Part of a small language model's weights.
Size: width 64, vocabulary 512.
Architecture: LayerNorm before each block, biases, tied embeddings, attention and MLP in parallel.
Training: a variant of SOAP for these matrices, 120M tokens, 3666 steps.
Each number is 500 + 25 x the weight over its row's rms, rounded and kept within 0 to 999. Layers, rows and columns count from 0. Numbers have three digits each. The size before them is the row's rms in percent of the matrix's.

# layer 9 MLP up, 128x64, rms 0.22, rows 113-127, columns 0-63
092:494520556521505437516492519470447479507530503485487501518512524465488512510486493504559473481463474469483498503479465519519520507530486475500498483501511484502571509539468520502475494523505523
105:530512468533483468520470471522511471518485511505513481550471494501475539477468506510516492482513518511479531463514506505551481483515497475494477486503471500560474464489528472526472541460476468
106:515475497477537476523460506495496503496494500465505527514527505486448508503468457524532510504472474505543510472462453497484497520477521466499499559487513527457480518466475509478493501500552469
102:493475526463494508456495493473473486499485547517505511498473501480531517478520517503501457462522491459495517475482475540508517502538478504471481510515548480524494532454539521491517535523540455
093:479520539521533497531480534446512466506445481515518510520511547529485498531441518522539497481502517501536494480480487527530497486485487504532492498472513501473540490519548503505518542498509503
121:537530520471497488486485496499472413480530580488475459491460482502500530494526551497540493501495512499519467502511533467508490472496528504480508505499485502489519476483526505512498524510504491
093:489504516493486485455521504481541498495530490514513512485491511502494501526507470497518476492498425486469449490481513496494511505454490483568516524507485501486514469529460487515545498458554523
095:528492514506522488508546515495503474484473471511478463555495483477517476499442549503501475511522509463505545500499492501509521490495490475510543526545535475549489534530529511493485522478524529
086:501444434489493501478490499493540481531535546472510517517544483518488508518536524501519518512508481476511500471518510498491470493523550507468491505502487474542485495536471489534530476448511497
114:472462500468509503495573534514499510530482507503555458470501521438496489466466488506534516466485514476507511485473517498455498533519503512512482518494458516472465525492483474514511482511497493
101:549493515531500529500523505502469512500522533487467510524483482502492469541510551476500503488513477500507502528521509461478531483491496510484473525518523491484571494506532531487477558511439514
092:478517467468478487478503477517485528512490480459493464501496476483491544489473479490448542470482521479494540489461480494507504493448469470519484525501500504489455453478487503499525454495491454
093:490467502519514501487523489525520476471492515461500546515458480472499499504532482516481538520474485457485515468484527505508517537482488494469538529507523480503512510564503483534542541540462508
112:520502527504473530510518455534509500491546485501496532524516489438524466495515518504519503497451538509550495507478544500477500526497509527527476506510464523470491518534483483486533459516517545
086:472466497499507497478513476479502459445471458472513481471453490492519504521534496555471476473528509495527504521498509483448467525527493529503470491481502528527494516495515522524498487485547542
# layer 9 MLP down (transposed), 128x64, rms 0.192, rows 113-127, columns 0-63
093:476517443527485499478501524550543525443469522521466512524458495486504528470459555506500534540514506512515507494506507515471505492521486499481509515500512472530469508448497460510489486496494493
089:504440497521515502514456527477500498458494458499516506496520528530529515531514482529472518507530488522515477540449504498466517537556462489484480504483473530488476502515500462530476525497514482
098:538477486517487449516506479522499444516487485487476524498483534497483484480520490525490458542495438550500478522512511478520529497492481517472530516450496545485478512489488510523499457535495497
106:513538466516503475500522490491526508543512501475491461492510515504528552482486503460495546538508509504499520489500512465480489493484518475528529523526483517469433507489456479482535475460493542
083:480524458505520509505487521523519508476507500514520493523479517498479523521527476527516504536484485532471521501482518509492485482433515553488504467507504510494461414468521486532486468513474527
128:491517490492507485485497475516479494477474518478495482450529491493474484525540491465538492449510507478484484536549468479523509518521484450521472483523548531523512502544532502466486540492523482
102:526522524477472475487492503465483520481474474542523511538488501509520481543485473516462486506499516514475486549494471503492521524477504536505511507449529457529475486484535475482505472486447456
095:504504520505523514544520554496518504485540500476479488523504519523513515463499443515497496558515501512447448518480514520463479524509534520512497502511474538446510480509482497483478514467498527
085:515492521495481494533462538477520505539527478497519487445553516522482518521508463527558502533503486481520509531484467475535523474489484488540516463507494472506489516469533528516516492476529508
124:490466479519508499520519501520466466537512449529467521483520484492430525503471477482500470518532520481508497539503542507484500543495532466506485511479465493502488484533477520441499484504516497
095:510478521482457452510486516508477489489508487562510501470522525453497472445471477521486500539500510516499496500528497497491523513500496530486482443471503539501532534500520540515544496473474522
087:530514517515514482487477476507521495473518495542493472474505531531490459529499507501537527503490477535517518502491578456480543506529495490530505509516463484455527470509471518471518531506536498
094:498514510511507515487471527498490549555514527488496524540519504498486539501496503509528533507524517535509460516500489475484497416510548520518505472468467495512500489457504518462499508523545509
121:525534498457528517501501496527510536516524496482472508512502540491497485503465518524473530489495523474503541475533514481517525486480542522505510454445539471474502467492529485500514527433501512
075:489559480478506463504498536519516495511552512489465536479521497530461478524505485488464457483472515463476502516497489482478504453459506497548487516456491511489531498477496460479516520521519489